config = dict(
    num_hidden_layers=14,
    num_key_value_heads=4,
    norm_eps=1e-05,
    qk_norm=True,
    tie_word_embeddings=False,
    init_std_qkv=0.0292,
    init_std_down=0.00333,
    lr_head=0.00558,
    max_seq_len=2048,
    doc_mask=True,
    dataset='wikipedia_en',
)
Each number is 128 + 32 x the weight over its row's rms, rounded and kept within 0 to 255. Layers, rows and columns count from 0. The size above them is the row's rms in percent of the matrix's.

# layer 6 MLP gate, 704x256, rms 0.274, rows 577-611, columns 64-127
size [102  93 102  95 100 105 104 103 101 100  90 107  96  99 104 100 102 103 105 100  92 101 101 106  95  98  97  93 103 102 105  94 101  98  98]
[[141  89 155 161  88  79 152 135 125 167 124  76 117 141  98 173 117 126 151 141  73 130  96 107 113 105 162  94 141 112 144 134 149 161 102 189 177 119  83 165 126  92 144 125 125 159  79 168 113 174 122 119 121  58 134 123 119 114  50 133 132 108  90 117]
 [166 102 153 118  92 169 164  84 131  81  99  95  95 163 172 141  82 144 174 154 130 119 180  95 104 134 119 147 146 119 122 126 146 139 172 151 151 145 115 143  71 125 109 100 119 172 107  78 138  83 129 170 161 202 118 116 139  89  83 171  90 107 113  91]
 [111  82 155 115 126  78 107 141 151 191 154 144 130 129  87 118 148 132 163 122  37  97 138 132 106 143 165 154 114 205 174 102  93  99 101 129 178 116 186 142 139 125 126 158 185 115 104 141 123  70 126 108  84 107 142 144  98  84 138 173  79 158 115  99]
 [126 128 106 182 149  88  86 124 105 127  70 141 130  98 112 138 102  98 124 145  88 189  48  80 139  95 140 145 144 138 156 124 125 144  96 115 146  93 147 156 148  83 192 166 166  83  47 109 117 124 160 128 114 105 112 170  91  85 126 166 190 138  81 143]
 [156 114 141 171 125 166  96  99 170 102 179 116 137 164  90 147 153  91 151 115 147  99 130 167 119  95 144 166 217 135  85 145 116 133  57 108 119 140 143 106  88 146 174  97 140 121 163 149 142 145 115  84 138 168 107  93 129 145 110 107 121 132 106  87]
 [126  52 156 137 161 119 137 159  80  77 102 130 143  95  99 112 108  90 137 142 122 121 191  93 154 108 133 123 116 152  75 127 149 104 224 112 140 158 120 194 130 118 113 110 182 114 159  78 112 104 146 128 147 143 141 153  85 167 149 116 156 100  84  91]
 [ 99 116 140 167 126 138 152 151  60 107 151 135  81 102 158 155 118 103 157 141 165 175  94 135 145 160 141 113 130 163 155 169 200 100 112 118 130 158 126 130 139 110 139 140 180  97 120 148 114  60 135 167 111  97  81  89 148 159 128 120 136 120 172 191]
 [ 87  88 163 151 157 131  84 130  83 108 101 110 149 184 123 168 102  56 136 101 146  98 154 126 181 110  97 162 187 115 110  66 133  66 144 178 148 135 146 132 131  78 126  90 136 120  79 116 142 113 138  91 104 118 168 120 105  94 118 168 106 112 101 182]
 [143 166 154 139 199 128 184 157 136  96 168 128 132  91 132 127 140 113 205 114 161 104 174 124 178 162 167 164  99 142 170 136 122  89 113 117 119 159 141 100  61 111 157 158 117  99 156 194  95 134 117 115 123 115 149 151 195 115  64 124 147 135  71 130]
 [ 73 157 103 140 138  77 169 160 116 138 135 109 118 148 123 126  82  99 179 159 161 124 156  86 149 125 121 122 154  91 122 127 100 114 107  91 148 153 134  71  71 193 141 158 144 102 120 145 124 166 122 138 112 120 122 106 141 180 109 151 131 147 173 102]
 [105 117 173 159 105 126  82 130 101 160 133 204 120 188 151 137 124 230 136 129 119 135 105 113 104 136 113 159 126 104  79 124  58 130 148 115 184 130  74 106 127 140 116 156  99  97 159 101 108 123 133 132 146 188 126 116 140  92  84 131 156 157 138  58]
 [171 108 178 134 138 178  92 150 159 135 146 170 111 138 147 145 155 148 115 163 149 128 133 114 159 116 174 161  89 128 152 133 114 120 124 136 143 110  96 120 125 147 122 131 110 114  62 120 122 126 153  96 132 104 128 177 102 114 114 144 171 159 135 153]
 [149 147 108  39 168 109 138 183 127 155  82 146  68 158 115  99 102 119 135 152 146 111 156 145 173 202 197  83 123 126 131 130 145 123 161  96 169 139 115 161  97  61 112 177 162 136 153 162 141 164 173 160  82 105 130 149 181 143 141 128 100 187 150 147]
 [ 84 197 130 104 170 126  65 145 153 155 156 145 135 180 175  84 149 138  95 138 135 172 140 147 173  43  92 110 142 159 138 165 116 118 129 161  67 129 103 112 133 168 139 124  87 123 162  63 118 167 166 147 105 119 132 134 136 157 130 112 123 112  82 134]
 [139  78 129  92 120 181 126 119 168 151 122 152  97 131 113 136 136 182  75 149  87 129 132 144 102 115 139 112  81 118 138 114 148 104 142 165 167 107 148 104 108 153 129 191 126 130 103  82 153 123  64  80 159  79 102 116 100 182 124 167  94 148 140 120]
 [145 114 118 141 157  95 108 111 122 100 159  80 129 203 135 133  95 172 139  86 193 127 148 108 123 151 138 118 149 102 108  97 175 175  94 132 172 194  71 148 123 134 125 187 142 127 130 138 122 115 165  89  93 117 152  86 104 101 125 119 125 112 149 100]
 [137 103 117 138  97  83 134 147 183  86 112 153  79 128  56 126 157 132 111 102  97 113 131 136 184 144 127 143 124  86 120 118 110 172 165 130 127 114  92 122 123 111  96 141  88 132 126 168 106 114  99 168 153 177  92 124 103 119 112 104 112 191  95 145]
 [143 121 171 104 183 100 150 129 117 117 104  91 123  72  88 125 136 109 131 202  95 146  94 104 152  91 131 136 129 110 134 163 112  60 151 159 113 128 160 160  69 111 109 128 126 133 178 161 103 179 188 105 140 145 139 163 113 131 139 153 114 132 144 119]
 [130 142 112 137 117 141 173 138 111  93 149  98 218 120 126 124 146  63  98 128 143 158 150  91 176 118 201 138 156 176 186 109 126 183 151 130  74  84 115  97 162 157 139 170 133 119  78 126 150 159 157 154 128 145 140  33 137 187 160 126 107  98  51 165]
 [131 136 111  96 199 152 152  57 155 166  81 177 117 140 125 128  66 120 154 167  87 163  95  93 178 159  96 120 100 122 140 136 145  89 128 110 155 152 141  91 142 125 165  79 103 114 117 173 134 148 118  64 151 180 121 136 107 105 137 105 127  71 112 144]
 [120  68 119 120 102 113  94 145 129 131 134 143 137 145 138 104 113  92 174 157 127  69 106 160 163 122 110 100  89 147 135 130 126 117 210 127  90 139  82 147 113 108 107 112 116  96 122 231 106  57 152 111 160 179 121 105  94 130 198  50 157 106 125 140]
 [147  94 148 135  75 146 121 113  80 107 131 143 159 102  91 139 200 154 150 121 176 106 142  96 142 135 100 157  92 105 169 131 181 126 125 158 132 172 114 135 206  99 170 111 119 124 151 105  91 186 122 138 123 182 121 128 151 125 155 112 178 108 194 108]
 [196 178 124 100 165 148 101  10 154 144 158 142 124 104 171 157 128 170 116 134 148 107 141 137  84  93 122  96 124 140  71  72 125 126 118 138 167  96 112 119  79 149 132  90 149 178 113 146 117 116 178 188 160 124 109  80 124  89 113 120  63 166 177 151]
 [ 94  87 117 156 214 145 120 132  77 127  67 157 181 117 100 127 140 143 157 136 150 159 120 139 113 174 133 188 133 165  97 145 198 150  96 120 126 130 159  30  72 118 191 154 133 166 100  62  99 148 114 125  99 138 156 104 117 133 109 136 146 126 103 126]
 [145 104 108 157 202 138  91 193  87 179 145 118 122 170 167 123 122 138 105 111 120  91 196 145 198 144 133  99 123 111 115 149 140  57  60 122  81 159 137 147  81 182 108 113 158 125 131 121 134 134  96 112 154  91 188 114 174 145  90  68  86 118 148 105]
 [135 165 122 132 139 134 128  70  86 122 171 131 156 132 137  81 138  80 133 102 111 196  86  81 129  65 129  97  80 179  88  90 153  91 143 134  73 130 170 136  96 156 122 217  78 137 136 156 134  41 122 148 155 135 187  96 175 140 110 107 128  96 129 175]
 [137 140 133 151 191  93 160 188 167 125 185 109 185 101 143 174  94 103 112 111 103  91 159 149 144  97 161  80 134 107 115 128 133  96 106 118 111 123 121  82 132  99 143  70  21 149 138 149 121 167 123  98  59 123 102  94 142 192 170 122 126  79 139  68]
 [196 116 202 169 136 197 121 123 152 128  85 132 153 175  84 119 139 123 136 197 121  76  73 128 128  94 136 125 146 106 114 143  63 105 135 137 183 109 145 145 138  52 102  84 141 183 161 172 126  90 123  77 131 132 166 135 110 118 152 169 138  88 174  86]
 [144 126  97 151 144 146 159  79 128 103 129 146 188 175 144  94 171 157 114 120 154 106 198 134 118 100 121 145 130 131 152 146 140 144 200 144 195 160 152 133 171 153  70 136  51 129 114 134 203 102 115 109 127 137 140 148 146 179 143  74  85 120 114 113]
 [156 175 135  83 141  84 156 114 158 131 148 115 100 145  97 145  69 130 120 156  99 195 193  92 149 128 130 148  77  71  92 158 113 113  99 117 155 143 106  96  97 137 143 159 127  87 195 162 139 186 180 131 112 109  65  97 158 118 146 132 149  90 179 145]
 [179 150 158 126 129 135 128 144 139 126  94 144 151 113 139 196  97 154 123 206 119 134 156 119 139 113 132 117 145  85 145 162 131  97 111 120 140 116 161 159  98 132  81 144 102 125 101 126 122 172 158 109 114 147 119 146 100 113 113 119  59 168 163  54]
 [100 143 135 164 119 105 106  96 111  70 106 106 104 176 124 141 125 174 136  75 124 121 154  92  71  98 142 157 125  59 116 129 127  66 122 111 155 202 128 118 135 142 149 113 195 150 106 132 174  73  43 176 192  99 151 174 145 174 123 128 166 153 124 136]
 [119 112 153  95 145 172 149 145 141 156  96 124 128 127 121 117 129  76 160 195 150 113 162 158 133 142 197 164 177 148 109 123 146 169 117 105 146 136 112 198 130 124 116  97 143 103 154 154 162 106  79  62 176 186 142  77 127 146 166 197 108  69 166 151]
 [106  57 160 126 100 157  80  70  96 138  99 169 133 136 117 153 133 123 112 151 127 160  67 122 200 172 128 128 113 103 121 134  88 108 135 109  74  86 134 201 155 118 102  99  84 152 100 153 135  77 101 148 141  69 137 126 134  81 108  81  66 135 166 130]
 [179 119 138 144 159 149 124 111 126 111 159 131 190 173 121  99 165 140  96 150 134  93  92 147 104 127 126 116 155 133 128 133 135 116  94 122  95  40 157 118  81 120 111 155 100  73 121 159 111  79 180 151  94 124  68 170 136 167 125 183 180 164 130  96]]
# layer 6 MLP up, 704x256, rms 0.29, rows 577-611, columns 64-127
size [104  90  98  95 101 105 101 105 102 103  92 107  98 105 102 103 106  95 107  97  85  98  99 101  99  96  98  92 108 104 103  98  96 102  98]
[[107 120 115  87 142 162 153 149 160 119 179  97 181 123 107  53 139  92 120 141 121  93 157 113  41 155 188 134 171 138  67 121  90  90 141 128 112 109 130 166 169  97 153  92 144 116  57 125 163 109 118 142 133 163 125 139 144  84 135 170 170 169 157 115]
 [167 107 102 163  87  97 149 133 146  59 202 140 189 137 121 161 160 111 128 185 139 116 135 150 171  92  76 127 168 120  86 179 117 101 152 120 175  87 144 201 150 169 128 129 138 137 133 101 104 112  95  97 129  98 163  89 110 108 155 192  95 162 118 137]
 [113 216 154  88  63  99 161 133 162 111  69 115 117 101 170 115 116 161 142  89 127 145 131 118 123 127 181 120 111 127  97 141 141 192 150 111 170 163  80 164  90 102  87 152 105 106 126 151 119 154 158  67 167 151  73  95 144 149 137 107 126 164 124 153]
 [137 128 124  79  95 184  59 190  49  76 110 109  99 173  88  67 157 122 147 148 139 127 168 128 128 150 146 137 180 169 117 175 113 168 146 116 143 123  99 153 171 169 147 139 118 110 161  62 129 130 136 126 205 172 117  97 138 126 123 139 114  94 143 112]
 [138  97 146  90 193 112 124 158 130 124 139 145 128  70  61 156 146 140 125 125 134 153 149  98 103 119 122 142 157 179  89 194 166  98 180 112 159 121 163  57  91 146 101 164 128 133 177 131 140 172 116 194 156 124 139 153 190 155 135 186 115 143 139 120]
 [115 178 165 149 112 120 112 126 136 131 151 137 132 187 106 129 143 120 133 161 118 102 111 127 130 116 174 116 163 174 124  51 137  86 141 164 189 165 141 162 115  73  87 105 101 108 110 135 184  99 111 115  87  97 146 146 126 162 167  95 194 158  92 133]
 [142 110 102 113 104  90 119 130 118 170  81 132 150 109 138 235 137 144 131 128 105 192 119 120  95 163 129 186 116 125 122 130 174 187  98 136 105 160  99 135 128 166 138 180 150 101 177 124 132  67 119 154  96 127 131  79 162 160 163 145 195 109 140 156]
 [ 72  95 151  68  95 112 120 112 121 134 121  84 134 161 127 108 139 126 141 163 109 130 174 136  79 191 158 143  98 117 150 138 124 139 176 183  79 128 141 103  97 127 130 118 134 141 124 108  97 129 152 145 148 197  86 150 127  65 147 191  63 110 145 102]
 [124 172 172 117 121 185 121 129 149 115 121 142 146 218 155  98 156 103 149 158 139  95 190 105 141  87 136 175 118 121  96 100 131 145 151 128 107  79 136  81 106 132 131 129 140 116 102 130 144 142 152 147 132 128 137 177  84 139 164 141 126 118 127 168]
 [140 186  98 108 129 142 121 141  88  80 117 108  96  98 110  97 167 106 166 159 139  89 151 149 139  87 106 158 124 191 127 123 149 158 124 145  95 111  91 101  62 105  81  93 188 129 133 100 135 133  92  21 100 134 184  97 105 122 137 213 144 128 191 127]
 [143 116  85 156 122 128 138 134 109  93 118 112  94 153 137 159 100 127 120  94 112 159 146 112 144 107  89 177 102 153 166 137 156 114 121 152  71  96 137 129  85 108  91 160  79 151 144 189 161 171 125  81 159  91 151 169 137 170  71 129  71 116 182  95]
 [103 209 129 132  65  29 126  99 184  90 156 109  95 135 127 138 149  96  35 137 105 115 111  67 169 185 215 178 132 101 144 163 125 126 155 142 146 111  99 123 106 161 170 118 108 205 179 171 108 146 118 144 143 123 135 124 122 121 167 175 134 136 122 131]
 [113 139 162 120 109 163 127  88 134 103 130  64 123 151 101  99 102 122 129 127 162 109 124  88 131  96 137 132 122 145 144 153 162  98 174 135 145 151 160 169 153 147 141  94 109 102 143  89 102 158 121 155  96 134 140  98 132 140  81  81 145 144 154 163]
 [ 81  45  95 143 102 107 104 123 131  78  81  69 144 144 127 148 140 141 113 122 185 122  86 134 201 119 120 157  70 110 158 114 142 150  98 114 161  94 137 107 187  78  64 121 169  77  86 187  68 130  89 178  87 103 137 158 104  77  99  82 133 152 120 151]
 [ 79 105 102  63  95 103 130  91 134 138  97 130 124 122 127 210 109 141  99 177 142 135 113 131 130 130 111 131  92 127 183 111 125 167 130 118 152 161 133 121 144  86 116 157 107 145 117 116 149 126 172 172 161 123 143 116 113 115 128 149 123 113 130 145]
 [ 76 163  80 102 141 113 132 208 115  93  81 134 138  95  92  71 105 112 124 162 172 116 139 143 147 139  91 110  93 132 121 124  99 127 157 155 153 180 108 105 194 147  63 137 134 135 122  93 179 118 100 105  82 192 129  83 139 154 130 101 134 121 113 129]
 [116 148 180 205 153 136 184 154 156 146 107  96  63 148 201 135 129 115 136 179 139 163 148 151  74 131 150  88 166 112 124 111 183 180 130 105 111 122 107 113 142 140  82 125 163  79 110 102 118 218 130 107 145 122 184 154 154 144 110 131 114  94  80 129]
 [ 95 131 115 135 172  62  89 128 135 179 111 138 178 141 104 146 118  41  69  43 137  77 148  87 132 199 104  66 119 122 114 135  57 115 159 108 154 147 135  86 127 137 119 163 173 122 135 151 133 156 125 160  98 161 134 132 139 100 122 158 133 115 117 170]
 [171  62 131 125  87 130 160  84 188 167  76 107 128  79 143  79  69 185 148 125  76 177  92 154  88  71 104  70 139 123 142 122 150 145 169 168 165 113 151 124  71 168 102 165  91  53 127  91 167 107 117 170 102 143 102 171 114 152 134 105 114 152 138 168]
 [139 171 144 142  97 101 107 142 162  77 171  94 103  99  75 153 104 149 153 118 106  91 152 112 127 153 141 100  70 145 125 162 171 137 130 181 168 143 107 188 107 117 136  82 148  93 167 107 180 178 104 145 134 136 142 161 149 160  77 119 162 106 100 150]
 [160  74 141 176 175  88 132 115  95 140 153 147 183  85 107 163 138  67 102 129  98 161 142 167 140 136 173  96 162 134 118 104 126 156 128 152  72 131  40 106  87 101 166 104 145 180 157 185 125 148 131 181  88 135  94 148 163  57 150  75 117  84 127  79]
 [177 149 132  76 129 151 135 136 143 106  90 115  91 102 200  57 114 123 181  89 128 111 137 158 118  90 161 110 106 107 140 131 140 132 124 127 119 193  90 123  58 170 196 171 136 161 107  99 111 126 131  83 144 144 120 180 131 144  95 133 167  67 120  99]
 [146 136 133 136 119  42 122 155 140 130 129 110 161 125 169 109 140 143 114 174 143 118 171 121 124 153 162 163 119 160 166 136  79 100  88 101 138 199 128 203  97 177  79  92  65  78 161 124 108 129 117 112 154 179 104  92 102 149 198  51 112 132  94 216]
 [ 70 111 128 140 128 127 115 126 167 130 104 141 135 176 105 113 159 139 150 105 110 124 124 178 139 111 127 158 101 128 145  71 112 140  96 121  90 130 150  99 198 123 117 159 151 109 165 165 143  71 152  54 151 122 157 120 148 129  41  87 111 119  52 181]
 [120 166  99  89 165 175 139 123 141 161  97 118 147 138  45 194 110  76 127 171 146 135 171  65 140 148 177 148 160 143 135 159 144 109 133  75  97 109  73 115 117 110  95  92 126 163 125  82 114 144 127 166 118 118 153 161 178 180 144  86 130 147 113 117]
 [123 123  81 119  48 134  75 132 147 100 102  94 103 162 108  72 132 158 114  78 141  84  89 112  88 116 160 121 134  65 152 131 104 124 150 110 128 112 110 165 126  64 155  88 128 150 101 134 191 177 152 128 148 125 124 147 127 100 131 125 110 118 143  76]
 [125 122  93 122 122 132 128 129  88 126 108 119 104 165 135  92 161 131 145 151  75 127  70 175 130  90 132 178 148 195 181  90 125 107 126 150 121 183  93 133 158 118 142 123 158 147 116 145 100 125  91 161 167 114 113 131 136 121 138 118 189 132 108  98]
 [ 85 122 155 154  74 165 170 122 150 139 103  76 100  90 164 158  91 185 165 203 148 136 171 120 124 127 106 131  99 118  93  97 127 120 126 145 175 148 150 141 177 147 106 146 112 163  80 174 154 128 147  72 112 114 105 124  89 108 135 158 143 135 113  77]
 [138 143 137  80 173 111 103 107 155 108  91 142  96 143 130 110 156  82 116  89 155 104 135  41 156 199 134 168  33 104 115 105  54  77 152 157 145 142 117 184 122 177 146 144 126 131 130 137  82 114 195 103 170 116  97 172 142 159 112 175  78 139 102 155]
 [110  66 120 145 131 133 140 138  94 173 131 125  75 125 146 118 176 134  92 140 141 125 114 162  87 139 120 141 124  85 169 136 158 120 109 118 158 169 140 146 106 216  54 128  98 168 142 113  91 125 127 160 116 124  87 124 140  95 124 125  97 106  97  89]
 [110 127 161 116 113 154 150 177 184 135  82 124 145 107 123 215 146 129 162 155 139  63 120 147 159 113 143 135 143  96 163 128 161  77 183 179  80 147 153 146 102 121 112  92 100 111  97  98 101 139 107 112 122  73 153  90 137 180 112 149 140 115 127 110]
 [106  64 139 118 137 145 152 121 142 156  97  96 132 149 109 135 107  74 155 120 122 151 191 143  99 105 186 125 118 153 154  36  76 157 209  98 117 124 147 205 169 119 143 168  99 144 109 159  89 114 201 111  82 137 119 172 173 127 168 139  72  75  69  82]
 [168 116 154  84 120 116  95 167  47 101 109 137 123 178 119 112 141 163 156 119  36  50  83 119  78 121  93 101 125 135 170 132  96 156 170 183 145 122 174 122 124 108 129 162  83 104 126 125 178 123 173 147  85 101 119 130 142 138  88 180 147 153 144 110]
 [127 174 140  95 149 120  89 138  77  99 163 143 100 164  98  68 129 154  92 181 169 114 152 149 112 148 128  87 120 119 103 122  54 156 102 121 156 147 162 181 126 110 113 133 139 117  68 134 111 157 112 105 102 118  87  98 175 131 110  89 131 140 100 130]
 [147 138 149  99 113  86 126 123 150 140  93 101 147 137 115 172  94  92 147 131 118 165 167 138  85 103 110 123 119 176 103 153 114 149 168 112 147 145  96 123  97 129 128 123 117 129 211 114 136 142  81 101 141 107 187  92 168 127 103 151  91 111  38 133]]
# layer 6 MLP down (transposed), 704x256, rms 0.24, rows 577-611, columns 64-127
size [103  97 109 100 100 101 104 103 106  98  93 106  96  99  99 101  97  99  99  98  94  98 100 101  99  97  98  93 103 105  99 102  98  98  96]
[[ 80 130 119 127 136 172 141 145 171  95 152 154  98 180  70  90 125 137  93  87  87  92 198 163 119 114 144 133 163 172  81 117 167 174 119 110  86 142  81 153 142 112 157 129 129 145 163 210 195 122 107 110 115 119 139 194 153 137 182 108 143 131 147 146]
 [ 94 160 168 160  93 122 128 124 129  90  90 122 122 169 118 143 133 110 188  72 146 142  66 116  82 105  92  88 134 148  95  78 137 139 128  98 141 118  74 118 154  99 168  96 106  86 183 136 111 126 150 158  85 126  78 156 111 136 167  51 168  94 125 132]
 [ 48 195 132  94 187 176 141 153 139 127 190 136 128  96 130 141 137 178 137 158 145 119 202 116 177  70 152  59 156  95 115 106 161 118 159 130  82 153 112 136 117 129 111 148 130 123 101  95 129 172 128  84 137 116 119 116 143 172  88 118 131 123 137 179]
 [173 151 102 111  69 124 144 104  90 165  69 155  97  90 164 182 107  72 117 164 120 135 100  88 158 125 106 101 208 146 157 114 123 162 105 205 139 122 129 192 152 157 120 108 111 114 127 127 113  99 129 119  87 152 149  89 136 119  97 142 119 115 129 114]
 [118 120  96 164 141  90 118 164 105 175  92  49 115 108  93 152 108 167 111 148 105 116 175 122 152 135 128 174 128 192 154 128 141 100 132 137 107  78  86 165 166 108 122  80 195 124 164 122  73 138 142 144 151 145 162  88 200 142 141 175 134  78 208 116]
 [183 108  91 129  79 119 113 147 152  91 182 146  60 105 121  94 109 139 175 193 170 145  52  97 112 170 169 115 130  99  90  93 113 128 109 154 101 124  94 179 147 134 105  44 148  86 129 156 120 231 184 109 147  51  93 101 107 197  99 148 121  99  90  91]
 [139 108 105 172 118 119 164  80 108 110 169 134 134  91 118 147 106 157 102 163 183 155 115 137 159 107 179 150 150 120 144 119 158 155 124 157 118 106  67 113 155 205 154 125 160 134 165 187 130 127 109 113 171  97 103 148 189 118 176 142 173 110 147 167]
 [104  49 117 111 110 198 169 129  95 141 110  97 150 154 148 158 110 137 136  85 128  81 117 110 107 130 144 128 175 140 110 164  48 157 132 112 180 172  97 175  86  52 110 117 131 127 149 177 149 117 103 154 153 200 109 146  61 125 151 123 164  95 127 123]
 [147  66 122 123 106 115  80 167 165 110 113  94 119 107 150 114 120 150 101  59 164 119 156 134 155 173 109 139 185 145 212 181 153 127 149 138 118 108 138 111 124 112 124 147 213 156 127 149 124 111 171 142 149  72  83  87 143 127 124 140 108 111  98 167]
 [ 82  65  74 163 141  95  72 164 134 137  69  82  87  87 128 102 140 156  92 135 122  92 123 167 107  88 165 122 104 178  98  99 129 159 116 120 141  98 137 125  93 102  95 133 120 136 177  90 112 128 154 178 151  49  80 113 123 112 143 113 143 131  24 146]
 [ 82 128 127 137  98 134 106 153  86 192 185 154 153 143 145 113 182 145 112 121 142 150  82 180 116 154 109 151 145 181 146 135 141 132 139 127 103 129 141 104  81  92 107 129 103  78  90 165 197  93 102 109 156  99 149  72  62 166 128 131 146 143 121  90]
 [164  98 154 128 140 107 148 158 133 105 175 115 131 127 123 178 104 137  92 143  65  66  97 128 145 112 166 160 128  39 141 158 126 113 110  89 132 128 134 135  36 153 167  99 156 129 121  92  83  69  94 160 183 147 114  93  93 103 117 154 164  73  63 157]
 [153 190 180 118 101 117 144 134 178 146  62 141 146 138  92 120 110  82 166 145 193  76  89 125 101 123  56 109  90 107  93 150 106 140 122 109 174 108 115  98 135 139 134  90 161  75 113 114 101 154 193 116  99 170 111  96 100 151 101  87 124 152 137  85]
 [138  84 142 162  83 132 108  71  89  83 136 125 192 125 125 150 114  95 129 141 118 207 114 131  79 167 155  64 170 126  85 170  79 135  86 141 211 156 151 132 107 111 156 156 174  53 135 122 124 135 107 140 122 138 188 178 170 130  91 140 104 132 159 149]
 [122  74  92 157 151  98 132 140 132 144 111 132  57 151  93 129 126 105  94 149  81 119 136 122 133 143 141 176 108 145 146 127  81  85  98 135 149  85 102 153 153 150 142 143 218 119 123 103 193 170  97 139 148 124 110 171 132 111 149 124 133  85  83  79]
 [107 129 168 104 102 150 146 119 122 115 109  69  56 146 142 115 181  74 163 136 136 154 119 140 138 181 145 151  61 115 131 140 104 118  86 150 104 140 145 109 171 157 122 138  97 150 172 106  98 123 120  88 108 106 118 130 102 116  95 166 154  82 149 117]
 [121 206 155 134 135 165 109 121 136 165 131 124 117 113 129 125 108 180 115 125 176  99 100  64 183  90 198 139  74  70 169 152 179 116 133  95 123  97 119 152 167 122 146 202 155 195  66 108 173 132 201 128 111 147 129 109 175 120 171 132 160 138 131  99]
 [ 49  87 149 119  86  42 129 117 207 189 124 158 176 156 120 136 166 142  90 107 170  87 151 130 122 190 155 100  58 132 152  71  72 131 157 135 132 163 139 136 157  99  62 131 191 168 141 124  94 156 103  75 101  91  83 124 140 190  87 163  78 111 125 130]
 [103 175 101 107 148 120 132 110  96 149 124 116 120 186  98  56 124 107 122 109 173 104  82 105 162  86  86 161 163 131 149 182 147 133  98 131 148 146  98 190 165  99  65  76 154 111 110  61 127 142 189 128 153 160 149 119 145 151 112 104 156 109 128  35]
 [142 101 180 156 121  99  74 152  66  88 128 133 147 162 194 145 124 163 138  72  79 105 100 144 192 110 179 138 156 117 136 133  95 144 210 162 133  71 112 108 162 120 160 183 181 191  85 147 129 169 118 142 158 150 129 124 124 115 174 131 109  78 112 163]
 [138 109 127 131 120  81 105 120 180 120 151 196 165 107 121 164 104 100 122 155  81 110 110 144 108 141 151 182 172 171 167 112 120 143  97  92  99 114 131 141 193 105 115 158 125  98  81 125 183 195 157 161 115 196 135 200 141  96 142 115 134  92 103  94]
 [139 101  95  88  53 105 159 113 111 135 105 141 107  97 104 166 148 151 138 146 139 124  54 148 111 164 103 123 110 136 117 174 154 185  64 194 102 153 132 169 142 145 111 124  79 117 189 135 131  66 101 154 124 192 154 164 134 125 133 128  91 115 153 119]
 [ 99  89  64 113  91 100 139 123 105 118 120 146 143 119 144 113 134 113 141 139 139 108 161 138 103 154 106 143  80  37 129  63 120 180 123 130 104  80 118 121  86 128 166 134 170  80  98 113 197 141 122 125 148 106 156 137 145 172  85 148 127 103 103 140]
 [149 148  96  55 123 135  99  94 163 150 119 113  99  92 117 138 143 154 102 210 162  77 129 114 111  95 149 169  89 123 154 123 122 111  90  96  88 140 168 158 151 119 123 111 145 168 106 189  66 130  65  83 146 174 111 131 128 133 170 139 115 154 119 128]
 [118 116 111 125 152 108 150 173 136  76 164 127  93 109 143 107 142 128  96  80 145  90 193 155 144 156 125 104 103 101  85 178 181 125  83 112 123 149 153 130 111 145 175  83 131 132 143 165 132  92 142 139 156  82 156 128 166  35 146  85  40 134 139  89]
 [ 87 109 166 115 130 136 106 138 103 107 170 116 125 133 116  77  40 124 159 148 100 166 158  54  43  68 123 149 154 168  87 146 161 138  59  64 134 134 124 128 116 137 133 144 127 189 114 145 180  92  58 122 103 142 157 123 109  95 163  99 152 124 131 163]
 [158 125 160  32 164 118  87 105  62 208 131  95 168 159  90  81 147 195 145 104  89 149 122 106 124 144 109 136 158 172 121 210  78 156  73 133 131 145  94 118 155 130 150 154 171 116 118  92 156 117 162 106 134 116 140 139 169 130 145  87 102 166 126 178]
 [116 112 205 127 117 156  87 117 133 118 124 144  86 148 126 150 160 157 185  97 152 113 125 124 104 152  96 105  98 152 105 146 118 185 110 135 179 138 142 122 169 136 144  65 115 171 189 216 170 159  89 127 109 168 143  79 189 139 100 146 124 103  69  79]
 [158 148 135 103 139 158 183 134 186  66 145 143  67 155 130 123 195 132 153 119  80 122 105 123  98 112 105 130 152 134 112 179  62 122 123 141 109 115 127 129 135 148 106 142 108 141 160 144 163 146 152  87  92 126 139 111 132 135 106 115 138 156 205 112]
 [ 97 124 147 106 115 196 125 182 115 113  53  89 105 183 156 131 110 189 119 124 157 134 157 118 153  89 140 159 111 134 100 153 144 114 117 116 114 114 102  78 153 104 155 153 112  96 135 150 182 214 169 127 147 129 162  87 111 157 164 119 155  57  56  83]
 [168 163 129 118 112 146 113 183 155 145  93 121 161 131 147 154 175 153 193  78 115  86 147 134 169 106 120 131 149 145  98 185  77 141 183 134 115 169 110  93 120 161 155 148 126 100 143  91 146 146 177 164 188 129 133 126 133  98 136  81 129 114 157  53]
 [125 119 146 108 145 190 137 141 124  82  42  97  92 143 100 120 140 142 183 157  96 105 125 142  69 148  91 120  79 119  97 140 183 166 135 116 118 103 193 133 133  95  94 113 186 141  73 132 122 135 168 164 109 125 104  97 116 150 135 100  90 123 127 143]
 [121 108 137 122 107 128 138 157 136 116  79  83  67 169  99  75  82 153 156 174  42 132 101 146 170 116 106 133 175  85 125 110 167 171  64 108 109 125 178 116 112 109 139 137  90  68 181 124 100  76  79  74 111 193 169 129 104 118 132 129 120 143 160 142]
 [120 125 165 116 136 135 126  69 132 177 157  90 117 123  70 117 180  91 135 154 127 145 145  97 104 101 128 170 144 140 114 148  69 109 158  88 110 119  95 140 171 126 126 135 182 104 147 154 168  97 190 104 168 129 134 142 112 126 113 134 148 121  70  93]
 [ 87 122 170 161 143 101  92 143  85 180 110 117 145 119 111 104 110 133  66 168 121 162 168 132  85 117 144 147 150 155  96 125 160 175 156 103  86  68  57 111  97 119 140  94 183  45 124 112 128 141 241 125 119 125 178 134  96 115 133 112 159  82 144  77]]